Each number is 500 + 50 x the weight over its row's rms, rounded and kept within 0 to 999. Layers, rows and columns count from 0. Numbers have three digits each. The size before them is the row's rms in percent of the matrix's.

# layer 5 attention query, 512x512, rms 0.0652, rows 26-80, columns 256-511
082:528503463423524401445536531484574535573446429542419558572467453523460502451500455496532545451435519477522485522473546506471460551551533500455441485501492549457443542367562398415522513484527559485486577508493529473562452519489518611513524433474368563441553499491518553480539465378463485519542553519493555526519536522435495534476469473492437437511489550462551505481546423597421560509489476569529495525609489500525532549494453572556449513537462522505476510522515541541461527524560524470490444532364521552463367487391487545550560490539446497381461525508489546531488553502506508410557499467453577530490573599388483432500436478529504538504410513462479466495473528534593488567434568577496505559452480541579540556393488475490456401521472480477582466496441547489489503502479541
084:506538448500534492418441526579537413488591484454474532487522426515523475477469510482617474426449549453516506500510579565433399523521387520550537489522538514516407560577532567542472474492478482511479531543483492534519494531527507481499485486444488535448529388509493499499481505500425439621377512524497434474498488479553538460545570491492484516465443488590541556489489507584485480504444478490572540433537389478514478502512529487466481547517586494468509504429587580470442429533460524531450440461628580608524503495476387489596440549488486472546465565587455403465498463439475453526534527517615551458503475498556473513493546532452485432494431513449537588539400525529496435487436469506501496465473531556524479515540497443534501500554566521446458551574578437405505513493610443
083:489429608489394529566501622569456510510504473590470556604521445425507553559398417475492488522566492487579585467560457438437550511544468452457543472466471521480497481424528575471517487490511505527506440398620575450447521487499434482436457551547546543503503505538376555536492531491472488540550612493572511401519461504533494505484443547477571497526439451561498492523480470445418608536515445518505443435533458483473532619528470459546515523441538542558504541526575513504484404468559486496521512490458477559455577525442524574462555510386524527500408535458436404447590528547501447505444449500513451431519521500514418398457508565538463481542454504491480541512458485559489544465506420474454418584457597497452495499513432364473380508514564511448465589510518488532546460533506519
091:406402484439523541523569426450446442555586561509568447562525441541507540505508511458445564551460427568502506544573533491518536513609543424539481533509527573427544530501478459416525503514528504475497469533562575525437565603489455403501506563480495556519451503530527480536456461461488541510545473542552511519449606494539446445486493418524512511476484568465442578485489443534469518619518519591505390491441470546476420578543467491512592495517453479619567383473506464387549599560499497593456546441497496462475483439600473552423523555420579461552497484513506511417530479511491461499483503603461444510594494493501586496481601584565548469466550586543596478540408519469457529431512501524487500499535525494454530426525555520459440535540500457438543431425516524546528524543532499
091:514393464509443558512516456520522390427464468513556511436524565518437557448605541472569635495584506473485561442479421522463482485515467439515430549447478483536472394587523566526451496506475462448503512527467489524498524500546642444500523541548448403465471568566526563400476559523535423567452462428453482529387499482460512485496536476506481561529466498478603538511478512470479481496524443488461538501437531441490490492469527505430502627551589429435470444520492499433394525490512509570477511483531477610439372445490546497539476517522527444553476520564515567594429586510472454495541455504480395391535507503456461488543467460502452482460470517524588533507509580583475582641521522455550431599505470449558466459497505563554490455492533425471584496504501468524599550419529542
091:511485436485516396514468529499526495420510517437511483462523476548546496547541458476525562491441517521456526582483457406509503511506518547524468520490431493468472504485464488503455483505545510458432551643467502578525541485495519595520545562501483547512425479379476509493518615536496493413538441561479442476562638492471410530511570535540475478484469535496586509451586549527435492413484480479645448545476454475518496457465524536399487418558471458457482439521603587569545612505504495523471463452544494459539479422487522428432423466519421482560568478559508439530443499433477463512443490507484459550491480572551452484600518470482573462487421455504567530473480413478491532548357544585492566507446423434519451493482543633487563489395530521505580517514400516539524582564438463
086:510551561474539523505497440476480560435388523490532492525407460535506492513487511645439526537498542565543506610487509450515506463502487506535538493472478478508494615519436550605557426455477523455467595515583541468537587541540431412472505598461502485499602437517521539458512527508597534558530485539469501600549585518512542454505414505548468501553575557531518532498604485566454538592492451478593502476592532481483512450523527432510577509460518479498501563578424418498555422450544484536557521519433472451426448478493450548460547590570464477418516488397523437477491652435512498532438442533525492476429490512545476426410474548538565407466414488469455618509452532456499488560554507462540439402535518521507442504477487435509532521537537479518544553506459532471547532510415541
085:484512574482575417516565532576545449493499503475512475474469455503404482459581457500479553550521445531427438523526498442525520473423531529503499522516504465493422569448547450407480480555546474474405581487462505422494506481495563524483518574510463478517529496572465409509493500535440487494441380427569433510539538441514443324507486531472552544550411522457523497566485540558458472490538455496522515521450551538511472497468485557539504506494450531439471586559420442539458501559466572629544546485481572567447476550522574492484499428490462448474569448478475510557539608410553475563447547525532537545488534493458545568460494442402432434412469483591452506567485480565519510565445457394596494459457507498431403490451512487570455539486617486526543504454455522482542498501542386
086:619543448516475573555556508562547523536504479419504552466500472469433439485486471533529478392483483541463497386447456525455573517539484470441525515544456484496487461506452522503489564512553556522528498514393514507480504466578464468521498588514537548538553379583535467479475462414424440472567576543542428509490533548499438460509522539496557542433414522548490536512419447527480428486509546554526557565411548435572547497545368573531470506540483544491523540485551517411449429437570401521499523551431532404507544563501517553521433527521545468476566551601518520522553460536528411489556558495491443468430421531513577419465487469486476411482632487525468467567508509467606382547418511552538480525479516506461418424549545571415448598585441443477409435550606481488540585502483499
090:584471421425525466516468535519439502562457579485528450454482463554510413473468507536526430568578519494524441433472443435516547505552393457614471477512528489434462531442522489529474521474442444625566613526588556502531576572610499517495522517516492519520442512367489489553487494490575496521433518507489552578401487551479439498502585582554410516503480567561542501490573490549433547398497441513444599532429460468433574539454499471483548494530446465465547509420523550552532452610536427507439567452473491507483459543550492479517561461476487513469523576506433543399496525471541474550489432520502464626524503452455450474474434451456540567477479560455475557414488476526489506521553503536503459447517544542429598511474490475508441505478577591483577416512513575480488461538546512
085:488527530486500473521513566486610512533511521554499570524456532484400466580480585428614574475552502496582469560483538555539471542451433526558520526392501482465583438567478419456521498476535460499574481554463523472423487455476483478450538522432528572445513551521557555443571463468465439509506467459504544577481521496484475538538433590538511466531533509523480521451512551507599512482411473436495525411598438501422499532427470446494420440522434521450412493543473484477553477515529509530590434559489547539475414552470560466430503498471458557448468527518531481571466542555531489523457504500489428491524472509453520500477550484522574464437464538521572510435518515474481566493594426470544519509421407545561518447492567510504423486466517509519501469402445471551528524450512483
089:483486616549606496527464562559535525538454418639457501511534514476488474485588588467432513532461598577505491520619457489434444468564481562502506496579432521436483514577519540430495485502485451469485539507459458411503537560589482526480541501499484466522525614467469429496545448473450450483544473526511467560528536471566491481542391543496539534496460464560501485493571466423494545449572576524426499572504428446461452528484437573487488587453474506485450448534504561482457423510600625543523451494540564488531428422562561514398485499532504464532439459536444556487575514510521559566534505441554573478506511482469491483578477501527443547514531440428499443571454514512506425432561498495457539433460398498438545535400521537475516437497469430497527452486564437479459594473573531
088:490379477464561538525499581503468496512455585424528456532486418550474418475575478535498511460457472424453461493437632533445457455572580485391457505545451453536550492511510508563409543493547499505511563548495482516588473562522450546539438558550448531465520561379455463500483563482489529601386512459562525486461569498493422550495476479444478484506525465487510494448479548465506462531542471403610584462502555427409511488542467366481418561557480448477472467451500509468493549427398597508585415481482485556592442523620487509489438457450550463582502522531489484559588491503468543484437565542555487575489559538546407482548553454364531499527485564489539541493542541432527445512445491537552580439592442513570429590475546498505387488537455428521402515574459424568596524464492491
091:525447535536518471516510589557435391558514421551587428521529478523450467523501497489473460544472564569473542591508486566438540579519501458472555535521517505511478409478435549496450434498383502406545546457450478438464434453541428477497479454503460562498547483510530493509481506499484386532405559523475463478477450555577538472538395386492468547504519444570571538528536470523406483485504539553494567393480537527564570573501506465440507489569469571447460547517518431491475405493440453518454528429459561544369439563552433449472660472503463510485475524527441508452461514525564442454535558489490479551535501548450476457414546458512550490540508499478489509513531550478505503526449442550521553597508488474490578548507481477539503505465467411482371545474515505396487439490547565
094:505414562529575480452442615449557555503516453461453456504481453372500534521501577429559449408512477463484518474489462539457521485528495444587549504481504536544504557495481589521474453564501617538447508557542529457526461491569474416321482425447556504556431548464537472482607437481467427601540469484449421424543492485564482510531473425526489382464440460442496402531498499552496518545399469491466408545501475471536487478513533479486469589556561473500510455470431572495401399465497552475521494393494534547496584554531527636524488427501466482480423382491424555504553480485493538481576458353405514510529467485420396504398435487530545516542534490524449544572495518473529479508466526540550419517471478563470488475576479538472522495455515466575429472506577554547487462418483505
087:398523522456489500515462556557461524555521436485466460519550469539543534468572488432488530519383548441454524448494583484425528513565429469414524508556513516454472458552471483599499453433591472529494566459444371448470520423450511485502504502487553474514476465425533544402401562473559525524464477584446469507464496432420437473494497454556510539509415401478420534597619499518533524479362519533563461518533585460470533526490486550406411515516547527548456482417584603546508433613422556517538609515428561497546452546495461502514539535539512523468516534424382430553499486576492473489497561529518477502500441528454445552520603503534482413480405568477469396516393506598548452497504488524463511537524519509474461504494523554396407473517517474515508590543444338465567489489510404
092:469467469527531420507518490487450501519424514582525504536607535414542426552538575458441538498473532486479483455601532446528509495492575440518490414474464582427475578559486556510576516497464567481549476425532508512557580500489404527568519489507513466491390503490524555510466533505510497502420468617532478496442561512492533476432502481485552547513450466461556568580435555499502575501485424480512387523523481517419478470533487548506509573582487416509516551397519481500532467417483466471487531512463424486616551460484452491562512474485542437522552513459459473434533509583521478413590436594528516439477429450504451467502439426513481487573412519495487420559465543497447515482428451435482589528583412554511482421522522547579471520488553495458571526376514471447514507493641514
090:584530494465520511520492504460671446477490439459510434521457464466521445540486533547490412567530468537482559470524427608478536440488461505561466499492578485523412536485539433461489530451510499523560509405548704426508481514511508464532525439420530547543421433514517527456492416650441506486584459497568503526567462476510518537542423513479537499504461504471455369537558557470542445504538519490461521505615461490427501505578467465586460568474552464516463467543451418442509428486410488446505514519618554513462546452483469496503446434487476510526546545469489559433508514508414479556475569479443434500497480444480532503521429486547487492570527560453597482472453533477542485530503484469470528536470435505543558464530455543452448506551480518443546466551464456478461499533471583
092:575526523456496446471482513528507424517469517478494488573489483607493483417584478397494502519564477595558477511513490378478525500596504583482521403422477514475444455494442487421541581533509480413414513479468495481369595511477511424492490497512587411406558450456459424368471576418482572455451543385467475432421492536465421515469460484464495500481528488479521427466541524510403536465447566651542430520458521520557473447499442490509557484504564474449614589544538422503430430482486589555508538574483540544484525426457509462526460532419533514496483464548486484582510524552534460546512514514587595566519449506556488467504533499520520520453471489456575587539474551396496576560506503377537344445465502511540465530509547558566576494544401426603527442520478396451491507495413474
091:501515514460499544419430426506520478400471471550481577403540521478485548526521430524495531539504510509382499496517430456453512530442420445604470524518571530522488476454514525555505534423502467470399542468564538393444467444426542480549421512473520479519548527449551420543549445484520445515510423572463516499513597544485459423594528505460442495553526540499498410524497526575482415396546585521559480470521488400523573561522436519587485544457405512535438458493539515479506514513569590520567493565456425482630468520567479436524523518475588442505520575435482498535582561491472531479406431535521466471527534521483484468456567489466515415415520455436481451528518608543501470557557441527545575570520448532510509468514534512477416538457424457434518571499482449484529580594449402
095:449468442499475573556574533466496476507436453487494588449512613546530471427491468473461533536536500540509550491499436553538543468470545504587404479406474546480490405470476488527547478544567410444527540424587507369488468401438533560562364480447507548489549518495471527529476595571525537555448447505563476515496492489407480452551480521494461458481497481480545496473462555528536537488602404464504530413533547459619575642536412561536510483598472500579516475408522504433533501498402512472465506505537469537563469567475551504488446429485518462506447484513484565488469428511609495439561554559403365528564448538596459537534386456447587583490418521388539463565432441522460524445491576525581500485509486492461476489628495459486480454546577481510543428528488503520486475536448507
091:403429447540548542590517469599468509414606525584498545549507456528460494441499539529504522497482594477506425409461501488531443525463427580609402572538524581583516515538464450532504391465492511468482468505536549407443542496536544376514480521522471539585494592515476443580524460538459445502493557487539509525480505440502512468492468439448448581481584477459489453525454477536507490508586424499420487578498502449473546550498599451474462560574486496537421486493472509482578556552416489466529519498639568548456482471463500554480493487508545522450523571489396487539501463448526471472441474377533448529528567522577561476470430506580453480518513475373502488535588557545572452427479451472548538431433536370566505496461466606555482531469566486445511539561457490569516506565423508
094:482578618479445513449524509513465607386435523594470502448554406545533560580516494520586503477459517465584425555463612485500453508459483533542529451544505499484428459459449550511477401553428592555408562446543498392533416591595492517565489505546473544406462498361586493466538420455537536475549544504516439431403508466532566461437497551497610554497605525556513474543495505553519412484411564502509521468480526441544606461560433457466476457494501500554458507462436538519465499491487540477520532409423471439544545545499526542450524434478475428542571455539484493538486523532446535547506481480503530554496462498559429550513558499449461573542514448535506497499439497551415507453502474545504496428523475535534463553457486526459497555489513448386529529403535515452510586478570568
094:442511556483482508492409500522455523528483539536543474431446514549538528520468499486497613515479481544543455457573433463545530546431495499582484416412455442466469477471440513433602521591428427467507566506601510591385540442569576560443442528451547558522500515406511512471515518497547511373547539579565561491447492517450488356499471462480519585503428460462509529480516513509472574474545497527520508479516507519468557460466491451574455586523621439507487482529434561457457538499515482539535510417536479481469500498405464548576475547462506468532494461505503461374624506526497562514531512532434545614553485603507546496588547467514521553501579427570592491551457474427523501588562562549502570456522517430483533488550495507491581510519562426443522394478427499530462470518517372
094:530450539498441570539538432434496526487498470486532491520580525458459501447407527445496505394453535486523489500462445502500435518447469549521497464576464493436379450470455590557449512501463478515569530598568529445500467494483500505506485547498485354558611515441619531534460487562440545558625548400503443574458482502507461497599448549545481573498455448573509500472537412554533512474509486504506548442544523484570538549564603541418561470452486499455483509500508561521468527486495381396519580497540426468515467495465484516515538375429529484522450452471458472488554546485451544543463362430466542502499485469466449487560533464499578458554512553465501569530552545470444515414509484490527455531431446516523390440562434547483424502549531441475526464505526506520498606528463560
093:447514520436546493558424446432497489417541468400410536507433528517515525478383511488422502525493552440532519492530577465555412604489540484540373479552463430465523475549489548501516430530465494380553524516442468490479527608559466548550555491447495508541525558487604517451447488406487542556449542603537597497472514528526482514551499534576482407541496524485612468537563631509529446551527471514457438485482497491544494350540474585511479553440506463483537459465584494414462433518478475515574490487500465497467459613542476467428520439533503524465500512527493493484496457561472489497547518561475516470531533469465522472519567473528499473456478467421653568513458541575461516531470557555516531517487542567338464537479476491546447455452538466534454528517519481532528414560480439
091:453426503409522563462474524527460466510395567514509380537464531557378476499441523499553385494506495564501485491649560483556436564506400585468501492611462554639504537556485450545480476594497456495463561522428504472557504512434562534500453565473470449581545545448448529471521478419533537448518498481533532533528430448519488494434594446556518528578455508411468543435486451519558511441587435525483528419453530470571550447454575504479503510592468484554533460540499519572552488398562538476526392435503502515422536495547478493510641409502397513469426548503526475572457537477380415496478519573466480552478522460498387549544495440507465562546523491423502496523543480579410543502423528520519543547497539608516504528480424586545408477531534508531496531575487504530558504521511631
087:542493506399466539511436544545495550560497465485546547447626567410519526508550473567518518482538459552557568513451543607444472423397463517493517471557469524495519566423477540503501484439541518388424490524514445508531521442555462491508560486522475493468524561487443466417542419548546573415408434527570401500504519493536494492575493517529487479487498377529534449533472494485471477495538542528505469521538388495448520477502501422494505510469479471435409439439495519426519403386487517479497418448592501534490527508482481566528442558461504426447466529422555522484499420502573517459471495549508491403547481475469508551436522516406452475549508574536546545482423555479547402552546489491460546555522466495527584466508521559553594513558506521610563504458515463578488486515516586
093:584455432489481484463534528467538508366543513543507417402611603599399486513480521535482451458448474506435463428467557421466538523579490515617510549573540499556476581487494440452474543436552496579623500480632388475546441464466526514501475467547538504527545440505481536600506540499523461571493501566518475511521597623454474610391473500421454546493452464498538463401472510522526465525487584584397476595465463453550522491432433563481477494550454452520481550458475433431564480529511556439595579495464583457455512539529523450460545482570496507573455528436467489456489465516520486525442484480476448461507550476468514548550541547550487466520470477392475539463515454509542530579558390431408594531516437471451491560496539584432482571455412421517434496436470500540508502451533496
091:439523550544491544537539552475442481476449448438384518539469544452526494604467519630469477488537599501471483570508543462533438533507456602499552511524490508464497430527457478556493547456450529531528417448535499462488489560504505567418464461511435577560573403453486452574473521589553545485474531495497527469471515457552507426540492562478499489510538478499472548521530510540509484514492495536500521477419516498437619520572561597575481482416484554485446511472523452474565536440530492481440447511512509414490414454551485508500544566484409480540557396540574573483466616466543523442595478515528466450405472429474460552556561514505527504426511465450507492531487514574448580511462526502441492519567592503467508632559516448583532500608422553490495432508514521539420530496523491
085:481534504600514488530536617427418523504413359521493421511502548565483437494572446453438501463468504433454520434431556425420523508514437430559478450515378537471459491500497492530489458520527465433504516488504537486553454545424444564574486439544539505442567542507487448477564447621530447433555447466462482438412456513493577573479500535485514544516482492519495519457491472518510467471601517400552475559528480558376641509490442455475536536501455488469589519456510480453466470570476428588455465470493411494479508419482477587524500435484518530619460468531517458544514409479472379385462491493546446501510552619456527564616424543492516577397516424487555470519481465530496463494493450516545507447492541474521521482486441485513553510475476442505507436595569519509510548493531522
096:459561527524508513499537478506468551477536450538441515526519430467526456398581532397410596432554556551454543529555425475425478418467556478563505492554525547554470404475530602497489516523543561463456522500507530406533448559571470542476578526527516535464495618447486528483574464553437505485535567554574491443523577511425516471418450428502496505437486480480483450461558414473488433449489452522494509447468514453450388557477520475587506523539467532420520578442474532471456448479498500444400508467513524577566446458533480530544532521493525540554518493561499463543462411457590472578482453533488521500534508467502455516555385501506616501594469536410465411505479505530490502407433489383484511521495599580483459441481443484408433502440499476576517442441511522517596533498493369
091:465511515464484419449481498512452424549534491509608539531524593560460554479459497527502509402521599464497544556457406448524487523454421488530511468479488451497472496537446467511554487485434493499541595531503572523537507442540496541513443486569572595508521492517451454520503429408538400515427573471509526494488435527511468483553530534497539486407512530516557508518508566457440431499521489426439551494629466515486527453459424471445588593549511543536462463481529422457542441508468491505467479453500510501463521472470513466563574533390540471449410563549489423536489496420473485514510416576496551378554579426470465523509586495576391498501567453611452509453532411452447469566601451481531424413496582478473422381412553549408476602527525575499413527495573519321439488466468520
092:511466477394453515591496496556510543461508496431513420565475483531528524584395446413504445496526476471451500548574512483451482436566472508470479443451599444501525413454502537506476537535446516550495379565486481512407589423589534602457484428611443516513515574500500532443558445506513497466524487514522483491510460459522535516493438497464437319425476544491433403523466479405508450580421545579465504533545587373562583483604490408553643486495550499510471467503468470448530515425580490423490498379538536497483383521426500472594504536518545422555528452488435507521498555479508518551460468474461528499508483476585553419426526486553552513571399479550500444516489483503606501520479478463532570540550527419480490551456475479549469543500426509467500467456516495500506514562490510
092:494469519479548464563509556560553468580569582437428518439526489397475434578532503548359485578434526470431526539487479557477514494501431567666482473461457489465520522519437538522470462452550460526436517610565447499446518444449441497493509443504502511507535497511485555488497444529455463581460547576489497500573501539613553523634543558485503587481515524387534609433493534430433515484502497462448498499432526522437499452585574447447545558472535461547489477453527482636518591515475435515486500507465555611469530435535573484510554450520487491525444475584427490503501532491519489563498522415585491470535574471460537523432525452479467563433608567449418449568425560476447547424537586426420513453541532387403525456556404404454523514486485500494445445507487541459548498513494486
093:513478492486545426424524460521575473490527529494482510502485402510476473536586444439533480514515441508495499465485445497532453483537497558490445519463516547583525542508482551493565473472397466357516429517487505470490490501516415570510516484577474441542452491515504551485436465593449477450525553489559508497495578535403529496594543535406550437493515451494526474450491571560461526480592525403364503489525477521519494516520505553468496536533493499558408475512395517588492397581485496454496590486497515383538566522578537431569638430451529572511515484517447341530539538481494456570506491459458451450546512500452474449404539492451573526493492554543542482521459480405516487459497529422506446475479515434624578445482537466603505485467423503465496417490438477417500452544457483
091:551551570563423464484479448398500508405510536434518483476461630366448524555504491486477475569395502503456616485511557427521459439455527545415470510468494463527565536487443407420543488546490575496571497496440507482512410502559428466510470490496545540449492453569558520514481591423543496457559453519426507521497513464489485444516538498501438528518522475520523491568444550519541547529577475494438494485539443578467519518605469434550459394532591450472488515468548525458456532444599452550546470594575507645535521503431501503596544524487494539504613540429518532505499510497495423452469454524526563485436518513518496509550493490491547535504478467503534470474439530494540526494358529420505568488488557497532601493507521428499454495362486439520465503495515614547514519512579539
097:484432475498456514518482518497520467494451545574495525560492549549521429508483547551435624539562444531522528516549443633518413581529441499528456441524481551369359516467483416429529463446544377415527476430485477566454512520503481495519534467515502461527476603475548458472425468476445504527465507601504470542560534477549439443486461546514458538543528514483425476384558453579603462501443533556572423435524551519562486485509468511455536458569586500423454505537454409492482506675562448533483574454602428459503607512489538504481409563417532549627562533421466494554406518527492577526464445471474506545565478488491481448527434541485464478510509439499507534485435476548547455510470482535506433529518461444396496503509509437542513449521552555514396473536558519501512466425486563
071:444455465526505581508461552531491464429477437512451503456482590462454527491533535444447475551499476528466538515486505511438447566488543537467484536534467410555534450537436368530496438493560531550534526536499525538528563482522596475418535491534524501511475558565526458490525461496569515558444561524494590457513412510526588545460451522532456447503578584547548470498504509548508492538471543531557514407483507560581527487399512372593495504543572474462543398516477506496508517541513429501571478540527524495565550553557537534451454395503455556513413509485517438461484554526471482602427594461479396583402420410353551450535566458555508485555468536481428396488611578514555455499532461497500449485542534475451478524404434514420466539605450418425402464562442478507478599449577394
072:579447383433529431496426492536576495391508479447526476552501552476439542556640442554518500546556500487643568522525495500493565521437503434443601495529468466458462487406479489545510431454467504429518589473541478465449450472502582474505519514517497571497532453519484582436537530511556505575519456499515539489472560542574539498435530527467440530469505517572468596511524562497554512518431509434549510526518590452513481540564533387468502477507427451474424548537457491424477472512553518411501372519431518612448475524500504488501560452652533540474526409563491468432470427417511490470525515499473476559429458488392475462575513405533472528528508489533428576504517472584559495518463462518484534469561424421496541664421547517576575518509511557445526531509507575526428477495450501
073:548506496479482480498450437482475532527574435513460514497516481466486456455568484528519450569538550502530524538487597502540542588514459421503510558478441450440552465490443526583539585517454543489510535481551489494472551478506509498527481471428517462485496611560475515468554552489499480454573515437580476393468599516451475408425524486495583416567463492575587501582587550535467507466520530472499456563563511506482537510512516392457548527523510507606530526588568539518470567524599492508381442382513519500528428488580550438545580442478481476506481494474537552527505488472495534470546521427470423521476480453515435472506448506469385569427473551432416492409461537533417548415556466555448436510458499479517488533512592501509621525402332548532565494365569580456505503538598491
072:489494494559599507476469605570438519508539517638538478534450435415534410449517426493470503553534446575441545480501433507576459496547489483499523538447487541539475512512549417462525560451524497489475407473576568470420454473455464553507467443408532502480497555472538498556502490570459463479574509530571548490556518511514500518534593466447581556503460510447452477456482486517508543473554386471469553393476482496431481506553545476456467513506500459625514515635528565518426465574455475500475498558467499488558402507551566395474382563450554503531534470525531603508488504569515466500352589528449485459531572514619539477467440487448551488527529520496561502515447484482419512466514478521571465474421551518466432405435502527467475510569501460600426591446498567410443508386418471
070:474607427491490477529477537450495548544534494494374464507569513580547468466541413611467532423535505493489521492403513516587437525516476433473508544528508487441515497498495523543519441577516478477588521409602486562485461405512511525569490491473450426560543465514388573505538585467471536536437528526552476505461480563578476615486516486498530466414477531550595483439500525519496540545566415520554580483422523499506611518525504538338510506605440466505533531486578546455553582468515555530475462515514512502519475476482503524490512527557510490587482445516510547513493456477478470485583519389465525532536499426443487462485474433503523424417459511463405492458564457504482446485618548499495512493497493415475503532631546499416544504458529457470580416421555493596554547423514560
077:515579476422516468427486458505503561510521483441453513469558487510451394470535413594532471481498487478545545507405531541572521533492433432490473573456501399494463395530490553622482537473449492492461576557535476505494501458460534454566523483545504529575524494477449485554552487486510511536532477499497491415512458468540443498427476564491479503526520594584474503459425546449563438525452601582609574558536480413569564563547493525425448464570448427479504401428490384519457568401496525523508506426531434610434464507483569585493528467606452498469435487427498603465462487487506537434581549459431594561529513537464494529497493498579464543453539509482473569470455434496403487474519412581411460448499474397501428559453473519488605631368516472381555545485601524508577478590477491
073:536490475500509486513497550516448451500437563531415502535380529529596444543491454457461491538447474441511463483521395472475528421503483597622520541564489588495564517632562482521464439477540470559582480476388596486590515521520466571545487464542550668467455535484530588492416458542458534530473564505527512567498490509373546606508526465521507484485497442477530403407573480562427563473474449515448514471408549526472591490490487542425521541433521522513458450566438546588526419552479500469464520526433601463508472520433580480534447517398533549533488480543502477564438490527561482500481562579501463475552535483527555503535580482442493527579408515452537440475554534489489520417435525483579494480507478577494425417479528501497501444561534440521452451543389398446433536405466464
081:472437431674534537458535486476450537459548517532485496530466463474473563465500509509519455514468520503475430499553468529552527400541510519525409615584506462530522491471458404465517517503501529498568466513411427512460476526459551482472474499510450544532527496458548383519627558432505515444551585473465472439391542498508505563481521416535504596510446506527469439526601404533409534499532471573461536439604544522584492479477504562528634479437438506625493633447513517547510507506561457501450505571418449434537484503528540505524404468433603506490512517508472554416535531563565406508542408550473410450466534528458527519464480443530482503526514525538466474479463511426549445460552515503455559419522469455533600528446528430562524466572643522506582517478593472480523526464564471
079:479453555568373515517492449563478437528506354494604539500437484599566506561537616468525428579445555485478458521475493474479472508490515573499535436594518567503551554578568541510527423421600445492470507412431519509540503541579531536532467497489606514445494473517534465488443464574510433494575487504478440613484514527496570459498448446507498543475527438491499485513495497447485534554492454512448470478538477515480486569435463480471471482497571530400455401562528469497501499545545507456577488519563564464471447439523467528575489535484576446465587498525551501569555577578514440566394535616489456499612586407562505488520579485483502437505421382526553485473469470502524639512454522426559441463505529543504471367559456496460504507560468403492407433473438505588511560488536461
083:542402509432460513519462523497439473528440451551611575457505513478554501622499674468541421587508521416475511493499536515495469541470461496562508545571561549503445530583516518440525550545519425473530526495418500517535496518500506519561515498480502508521531536496515566472468519450476540501539495490489454632514495466584514487508505463580487496518523447529495510494540531547433550449488424344448514552466436410432434596468499481498527504548517527511457468562491588527485475624484531368500525475489518461458473448578429544551463533463507519532558473396526485598490549449488433495476518527506464426524530454615474518477546569513503445539505379549525510439547447470426496529441547411544442546483523579468487430521499484525463433514531468557471445546462533447555470495420489
086:422404456529565503425527472424492537550505470502441454507483447405345535458550406508507629434481510459514458502480417501526506467474400435510457542509413515538538490442407489486545601448466428574558562542501461546452507515413425546560515562576456527507535530499449474520580606518493466479437518502530496384557410496485493579468553455477526491445552577479501527448495490488550409509506545526474579500462453418575609374519571503573451448611467436457543581480531539510475486482469504461425418470457428539505559460515464522441501449490516498502413494489408467472487437544579451481548536436375450520504469511464451548463480558538439487470573530460474545515515516473503408549474479578566575524484486486484552484413490579554520567513425565528496496547544546464481537562485469
093:591562451424513545536516457458491457466485461474432457481549522507476420455452502506492530556524498452488522472447544600451479576489401535555564502462554566467414520494547555581550483511537446546391513355481565536454543569425511518564551473473549459522544497469499514534473495412479518547482501561547465526490448380482468558505466589482561500452595486553555535477546566483505478459479601536550479524500522532444606485489537517467443499523496533421505473503477451467547578531459470527584475400484542454509369527343477509427472501595432451562600490438528560552538511519542512462484501476562508495433450567518502504503485565561564529544415529419531453508531571597409512519467482552527550569492534614526415459551444561530479547418462462459520431483516430476521508543497430
092:525482481447509541455470571488476480482510576416451422546463504469484482519597397537523541419586468498429481554496493478536519399483511483485482543512484498524493448533547624470488465534506573497571607508439496448465428466418447392399461501554464502503477523547457496494494479489472509439484499513432512460468489531447488456507449513451499397590521459477456558420505486462516526442515515508489497524472414456576547517602486475559505470504455469528537490400477507450486556545618605518468531432473479516470488567513539515510528508490435558499506475495400546426405572465477444472547496522461488489461550463477403478505521531407564526464547523558516446425618511527442316473548444445507569458496492448476526466478611516432494446532471514475600473400509456506412414507531428
087:549498460536470493565495455528473455578480448575589475488530551531501492515427533486554456511391488440519467549462610592482489537466412473410527472505454529471506489566559632466448527602507398408496504533436510528510516581509553515521427483471521502527380579451498519540353503541456542538578484495583356543545437444510479422459565480433556588528521432518504504495401470549459535512563545489562460422431469549489452499540443562518504502456494529456433438490479562484501514524558458460555417449535516480491427587486544499498575428452462485580522435475505543551444524516567546540479533513616508506537508458630493488523505560505516454461552458467518426484503577504494571498426633501498470581489554541477449478518495505415445513435556544493498469505447447498533594541479497
088:489405535452456419452406546501471511553504500432494531531415504472508547527581452560363565497442492541548585459544452464519521394487504585487494586485499557551494458525509465525484461542392459472512622509484427455533481512398541492534590618652428478549478508557538475380515481507568458551472512487460471460501513536529479507498451481467502515539471402494567547543558505458638526488491439474528571486420527423505533593531536413507563494552487491480507532560487525500474473454527597526475529501462518528488514369599497455419480463528471482458519503482418483477426477524483488498492516598439450459506514471466406534531497476423490509522449456540488487534516477514485485501528593432468527495538490557534517500435483521514512445556454417528497425498525509519483442498547479
115:588506471448593496492534519512532588581448536456452541486493466472543519526469467489478496431438437511553477475528535511451586546485445507439460380442493573504506489456544393516451506593529491459360429581456476539470440474448502561512449526528460438398501412552453517530464451472476604510468450452483518518498530576545502460423540456446517531396495418455464437478528467479450531524484580528567585519486604527513503455461474482522530544434567492526494607469570527437482585574482533523409508505573522501547542497511485461397585597512514432504512439441591497538447406527581511530434564514569496517448451504439595457554496579466488481430454459426465468575534627408598556503501563477516504554498516489458421485558566501506524558531424553469420488456467459530497575500532547
127:502454503525460536451515520483466505406441422449486502513439446494543541416551463488479492504466480482533513537504493504520497568519441499501464413559525497574653423418488529430530559402541498477477540522424567423535509449452378467564526566506430490435601485545440558507565435559518401542486546448494537589576521547450566384481423481487494471447462406504510459462422473453554468509401540562517476444525535545471519547592479501417501477523543460361534630537599521462493531532501512563551607579567543518530552505520474562572533570509494500565563490534527526509461484477565465521451498289445514498561591582515466545469420466550496431617487562471541467462524451499504510554519508364546516539537502567520498580462425574463502422449549542479504531516566465498424482481491488